From a checkpoint of a small transformer trained on Wikipedia: untied embeddings.
Each number is 128 + 24 x the weight over its row's rms, rounded and kept within 0 to 255. Layers, rows and columns count from 0. Numbers have three digits each. The size before them is the row's rms in percent of the matrix's.

# layer 4 MLP up, 1024x256, rms 0.0424, rows 488-504, columns 0-127
092:157157147114134116114104139103100152139162136130153143103153130155124140126134120110082151145138121111111118130134084138085152108133124136125149125107142127113149089170090124110123084101082163064087109153111103130065105127101143153128162174148135068130111158136138168137076121148143145129108135116164129105147138091146121146158116202140120135140148097130116151144120124112148110114156
108:193164133118132140139107104146098119104134133137141119143139165067141162124126149157095086103093115148128135072140119163104133124105126153156098131115149084128124121084086123133122092113130159110139102183106107092136112152124147141115074144115113142087138135112099125124146111091151128140096104148130157150142125132105112095152131137074116114108134121180171109162131099121151081109148
104:110088167106169120132112143137102091102087150183139124137128118136124123132126111170133121151146145115142143136117115120119105085124117112120133127159075081150152162134084129166126117125153086138089119170134153130138118147140116113148089138134112147131157087154125087110099118154125147139067109115177183132122162130104131122124120126130091134115123144143124099134117171153116112153111
105:137149092123135083143106153140150101093120092133123096146136114129113145133133120118142134128146192112118122136128097088170112107158129090152173134126160166146133127061136142114095117142112094134146136126111062141163108120104133125206112162122151161154115137108117141173131129155119147170153151112114148155149116150153115150109137154107150141080142113109085133128129104131106150131108
097:147108108122135104155095147125162097114125127129137134143162155128110148151113101120133113134139129116143150090157128157112162121166112158128152105140135134155109092133087144137087121121149120103125121157169113128142129157147173122082136097165108104100111166131145117117119126131109112134123123152126120143123137107135162163119120145184104158128110133131091171134164170145157124131134
108:123135147111135147154090137117128136170141147139128109135163110121115111166135078162115110132107133155159119108175105157119138156138122146179103190104129169146120129118102123145110164138101165082132150107125130094138129114103118132139128153120095137124139131125114100134139126180146123130149121159115123160140131169111111140096114112140139134135107146149130132115134130163164112097144
101:135140165121120109153123098149132134108138125117130117141144111109070145125110125118152131117115105133154090134108138145168139145130078126136146134108149128122080125152127125108130125127140107127113116114131122116143144129125112123110121158144160084135134123122088159106179114146104154170085114106147111138130114135103093123159142131104100156136141092098134125169134137154125090138161
100:131100126111076144150144160140088118129141124096138106124127125135163164092117150103099163118086128093112113158112085145152138148117143138128100133115160108084098135108113112141153121143135121138110128136185137162114149110102110107143146124149137141115096111129140121139153160157129129124147102148126149128122114139126121146112108099106110130148111136135160153136091135114109181119131
104:097134125087150164143141107106089142128098104110132132109142099135103151128124107130167139144130166102155155090161154095112103123118117127113155143160151142084092122139172102169091166128144048104129139090133148141138136179168094116116098182105140128117138140152168147099152131087105114128163107151106130141147136155119097126104150160092115100128107123156151113152114131119123127127153
090:111138141185147125139092087090106119103132140151127145189129139106106151138138109106139139105129137143094137093108141105135112117158125128106137136166066145169119160153116141103136136165093090145094106165116134149141145130143102114154100161139150128139136102123099125170111141180128132120137134128114139128106098133138062115179110181134124165120139160129144101133135105165187101113140
092:118105109126172095157118113116084160114132127144168119080131126116136133143154116147146147130151100105163149133101098141165154156133197111154115108057093132128120141148116145125157124109105157132155131124148097147109144160132138151145130108082131114102101162116174135164125133124151143138138097157126117130125159083118174130139125130131146135114084125177112144120100174140129118132126
099:142104191142153106103144133106109112117145105119110110111152117152147109133135122100175171150131135108178130104133114146133083079110123165091124138138171101146099087109155138101180107122141131087199163126171168118095159095148136105123105114122111159115153114125077136130131140137086161091135124095099136099149131120091106114113165126125125154150130107144127170137160103171136140143170
090:095117108131127162146122128179139118178152131139118093117128128124124140124157136157125112119142109151152168130160164101122099090113160109139109134128188143129149120108149150145081161122179133147135151147120132174152108125113142094099068122113167160098120107138142125138154070133112150124124129123144120151100115124113089118099143117109159151097145129103075093141106124109102087145109
111:150073140139132112151138142151138118150128197124151108094161185074126162121168104137117119149117141120112110140073154177114110133139150133159108140177135091141099112132082145137097105115097137128135137123099101133116113161111148140133141162116174157166131126099121143097135161077116137113134125139146140134122127181150146116156145127078111153141110107126129147122124120138109131115093
098:106106122153167124091115151102140147099078121089129159177102141150122119139118145126126102149141132159114132110087146086132141119127160124172091152140100123106132149079158107126137142148142116156106116113143121119150141081112096126105073141155064106151165134125178136120145140085122106102173119039116129123131111159118123137089145142092132115104153186120107160126110124136080154155140
100:127118124099138130108190111113106073124172146124111130118126145147128147095178092142145129149158167116119130102152134160161120128102112125161097160118126153106138114086135126122109147134123119129095170135117152105155076102167082097110121138155145146134081151128159129109124124091120142082150118153100145116100134137102073123118125124143114105116119115110136066100129108131134107127126
096:090079131144088117119110117168112128133117139096125106160095180105114168128125140123127151093111168091144156145113117126096160127135075109143148107135123124146145116153162174137136128138144155120183082134164100146114099159091114130178127106118127148095072140177109140137126122131136112146111110146148145148164106135168128092105118121135119131140164112167153157109148135133086140128125
# layer 4 MLP down (transposed), 1024x256, rms 0.0426, rows 488-504, columns 0-127
095:098136110147093116141165094147164076117098096115111120130124122108104097166119106152163083108149130146118103146126134138130103129098162095161092122110146139129126159102135143108107141122165108153177152135165143113153137102129147107129097084130134153175151124130160103122169122111131108113138152144113147157111117150113149111102122067119145103105110134143118096119123136147098163141119
109:140130099100155149143132106109140099112121123200157111131130175090152145111103157149123127147097130167122148104155115111143104157099150127104087138058143100129162129142126125142092138154124148107105128164095169111133104132111103116129097138129081159079154125109099171118160143055144103123098131094147146153154118111138143149158102128107153123133088114156151118168120135113152115119164
103:149094157112119103112153141100098110077109145160124143127095144139119117075117143118132125129137106118128126152148074108169108087138146141139117141122119153130144126111132181122115169115114091139112137118124141144153107144133068127140128145149130136087152100177098104136063132069142111149143112130140159144161109119129124150116118113129056136129108116123128144137081148126163125162126
100:114140076106125072138151137121126144117127124118101082146130108085116138126120130132131101113160146157148105124130096155157114088174156132117122103077123094162180120089146153105140126124124141148137147115086105147154123132110109137137127109127104144114121103107100110158153105123131147152137120123125140121100144073159185130173086169126150102124102173125105144117105154138146135210104
098:111102095133137135149105123146093081101116137095154080101137153111123129149098132115123121130140149128143157077131135131123154128110117162154144124136140116132133133114103124137084151137127099100153129138149126128128113159108103132113141139111103100107127169101128106193097133120100131085120128129121121159137161080138154118109138143118106209124134146114103152119147119101129154133148
099:121114170137163115127088113116122115106106103090101123108100150100140129114119135104160137129141147093140141147129135108113124100139170081093147047130081106125134166132127153145140121132126079183151150159143135162108119133192124158114181111116210063154146102139136123127169153120148117153105114162111147108156131147157136129137143106142138085144145114115137158148105094130119155152101
103:153168125101086187114124095144145108142111106111146063103063166155120138128107122097138157111092210125114133116099128154149134133133130126131119144148146122158105141105117108099122094127144126110149129158117151115143137118091104134126135140130152069095122151141111171134112112168123150160120081109167160160135086121163148104158121145109113151106144075113161140178170117153122168145140
100:138106095088131144129150162134099126129135175100139155125141103121126181103130095128145130096090146085141131125096085135134132115110137160176116158113147124086138140117128101180127153161109144169062131153160171126131115124138146123122138132160142113096081125132149115152170179151123119126122114141144151135116121111125121161083160123124096172172118112164158122150154159118114142128119
101:140093127147158128119102087115123133154131137149125134109109146109151114170127153147145160133120080126140094110165128140168107113136163109122081098109117088139085107109084109101132154135148128128136157197123134084103106120133161157139163117159123070115160154155124145135157097110114111152120119147112134115145103143138136134196106082132100156133122135134143108155136109107127145146132
098:127156103140165094158110084138122126152184083111134069135091151173141141107146116140077172137099117142093124102137086120108098093156128119100139141129142099137186108072133093128099157133107110160137099075140112132169146140117099121146149108216097103126130110125148135127134114117123110181077147110109116111124081124127098114121084136087133143127152130113121135168159134120124112126146
100:079108158183135148139131151127123132146131135131125121117121170092126096111112100165117152116126157106132162155130116084107125132136142109167165109107123140143120115094092140109128138120098150185142083122130123090095137146130100157126153102086118066117089113161149086139107130114106183143125088142132163129126145111149140134121103141106118155098141136136111180173115142156158084112144
101:066142086068106094093128171115115144104156119135114135115095098107145170127111110134102142121085089120138114183143133176132155169138098118180112140137146150101134133093063113118130139160117101173102115118133100121126101137134154143113148153150131118134111156132121150123083123137084150139106100182119133161095123134133131128117139160128120120121169109100149147128093102095114078175127
091:105135103113108115143101186178121107112139080199125082178146154133123089121112102088134122137121144118161159102107131172122083166083140130139153116187139097117124140150110097129115154107148136171137102166150157101110130159102102158124116154123149133119136157166105124151114117154130096124146105144130129109141136136164106152148147114151147149139117130089112159131128143101098105131137
103:184096154141128117154125141128129097108141144097118119107144152088127156116171111183085095165143161126142126088098154113120123120174118124137143160142126105110117123092071119162133127096092149112137152121091092121102144111129110124145149131153165156164107131079132166135151160107093141120137111130146122134120108117135132146135133137072146121183090091125091117104111119140111103143101
104:103097122180140160144131116155146162109130130120147135128160124103091160123111097105139141125189133115102167114128115151123141107116111138152136174121105104111130115151118159072096103101096103139097127172100103105148135114159116127069122057139150122145139125139129129141116129119114110105138132122144131124105129121130149102130122146059160144128129135154115134140105131137115106172115
107:069130134103138092123109127102105119125143169140190118142165106133098136146097150096103145116126096151132117105124131098184120113153121111073149104148130120110139123171140127110139138072164122092127126181136065093153166177140132148124128135091116153140138102146134104184148104127160085125084126140141165125095134132125121163101154159100153160097097124120111124139155125157141098149126
101:128134141124116101123119107136085115109110110110107148171155121124111185160123126155127135085162143145110138151123128120155167168124100157115120097115202133169121091143123160141146126163094161096113121155108119113137126151098112095138143058132125116122126166138123163179130108135166075130077163148094133119105094181105120107140156117099088138131133161142176124140156080105129133126114
# layer 4 MLP gate, 1024x256, rms 0.0428, rows 489-505, columns 0-127
111:154163105101167140140142105127085141147119161182125123150096116073135134133133144130087121107121138139119117068157140159133142138115134128174093139140163103140148130100146137151108114129132135108129129164133120107150130133148133147116079152086086183119147127161135173105120117108122111138106112114132181161153185146105126129150102118101143114143089158151167142165106116132163117123160
098:150124092089091147140122099137111137149112118104092100090144117108102177124139093135122117103120143111168154136147098146111117138097157137129121137134152174091148121118121100137123114177098168126133137136143092102124132109161123143120119121141148115094148143108148157100145136094133102123138136107093105131106149138134130137136076121112171132156130093139102119114098136091148126102110
096:125171081105081136132147177094116107109138134105120078151138115125123140114137129132118132152091176127157109134150162165130120118145094137125162116123128114151129140143129153115109159135157120132156129141122124113134124137092087176127124138136103133142105094111098116169143116130118090146090137151148106136101129095175140129129078145168178137106144195132109159158144138115162089182147
089:182130093118110097153127157110136119132119134129098135157147128098090166122120131126152122124097112134140126103140126156100142120130145138118148088097142147114106133118105156143150134124153154140113070136148088119139117168158192146116134114127149130143079151128096145087115096141124094113084131120116154119127136126085125165134130119147096156152128105113101157173121180152171126112135
108:128141149148180109109120141130099165130130130121147115119090087125156106104106153136145114111111130151167100135139164112100121113156124107152159053118096113123129130162121167161129104108146102146114133131119130141104105116111148129074172102133165063152139060133122129141156141143162143150119111107103114110171113073140147121177151137080151124169139098139121154145077160114132153124083
106:174124156124114163144127119123152184135107157117165081118133147139106116144117127155145109120158134154083130135173121120116118139145150132155126093137131151171152139122128078106097141096112114119097128116153135111102138127115128126139186134148081107149119165124147105135109112143143134119183121149140133097151146163168153163106132118120129061150090141148115137095098138117105155141091
090:105085121160147097140165134118125134141138140139116148132136137145148090139164162146105171129137145137110147104097109104133166152127115101138148150127089100139133098169149160118094129113123076132130138110077123139125122132147124145131160121152087096151126132136114117093102156100096133095169100103114118134141088128125113126139156094168151095098144136117113129139146105131134105137095
102:147099154117103157106097084111142155115105136160185098131082124116129161112137111150123144093091147132122125120100114108098111140107121138082130134122142135100126082101125088106130124138153118081163148125141127121133165120133134128097161133123138111140142115134121150146145116132142105139141119160134121127132160160126151138108123107185123166139105170152153104128153145142095120111137
099:130134094088124144095145136098079137098108124145144109130149145150076160133132123112110113121121197108145142111141115136124162147118114128130129173120143090095135144137140133105181175131123150151168136139137104140143121109138138156103124159077096126139146143149124137116144152119173117136152112115088146164129145152112125116131125101128153090119125114134147094122127135084141077065057
106:101137118150118147102129144119124122161103131126128167108099132148112146121114117145103103188161122123138120132129109126104166117173113114138132105120156122155126152112125137146113139130095161159123116132178158099115115172127112136177144095121124113121126137160201148065118136120114160178114131131128131092114115082134146138124133187082117096102114143142143134146091135132144073118102
104:163164111152109161160123124128146058125107071100150105160153141147134097161149113140156155128140146125095149106134144098130124112152126150133110154127087131131144086122155089135069152094104138087107119116119173159116120128162075117104128119120131116123172114108138106115133149149145087132127103110130141103143145158071124134147144113076131093140111140137166128154138143141145103091120
091:141089104157089134135127122160128122165131144131107099097107108131095104128125162137129134075104110157101105110167128095124129055150146100126126119125163133125141100125144112161076141111104142092152126120119114152141137104106136073141126094089183137081150163101125153101112099124079138173150168125138152125122146113135114100072144140128170161107114106085054082150089119135121123129110
104:144133123113156115163153119129136158124123052146133102116117085170134114123131128131172130117124133140151097124145139098154137103112094174127104080127149129143134165136163125118143138162119131108160113142156152113127143201115103179133106147116111099113159125187103153140105154164164145182071161111132143130186130107134123118103107135128153126126167128152185109144146144136134118127162
107:121177106072101144087100128107116074121120143118079137128114186107108118106131123176147114103097102159154116123142128109155119176145141101097103087107122144128180102137126130170167154141129115127123172098123101143084134096125128129145131165078113146106131126135129138136152110107134185132108134126121114125129136134132086169136101124163137098137131113096119117135136136112147137087143
105:086133128144116107152067129125112088128170129131180144125148120118106119176123122145136130153139115136134116124123145145121110127168113134081153137129098134136127125141175111113078101113132094105091153144134091112174124165174093173111132150128120155164104136147153113169170151100156086142099095126139135134058127117151089140103137130074140129100084121102151140165162121172183131126186
102:124101114101111129154082072143133118127123145146139095081091109113101141107151137151145127133127125097136110131130158140094119113139109112136143117148117140152170075100156167100129123156117135107190154111142135149108153148125149172114104140114100163097122115162088136112101102092117105165105111149150163158132134106149132124110131118146147110137163088110108157105133125136132127141133
086:092122135142125137094139119102151211159144145140083127125119129185113103095154121114109122143101074109145181089106121129154158161115158123165103116104117136162135087115156129186111113144125076153144132128122099135108178115110136124120102151111102128142138114164149131124139155116137115128134141108092129134108100112141164131131086133150139103153126126065156104079091125139112110090156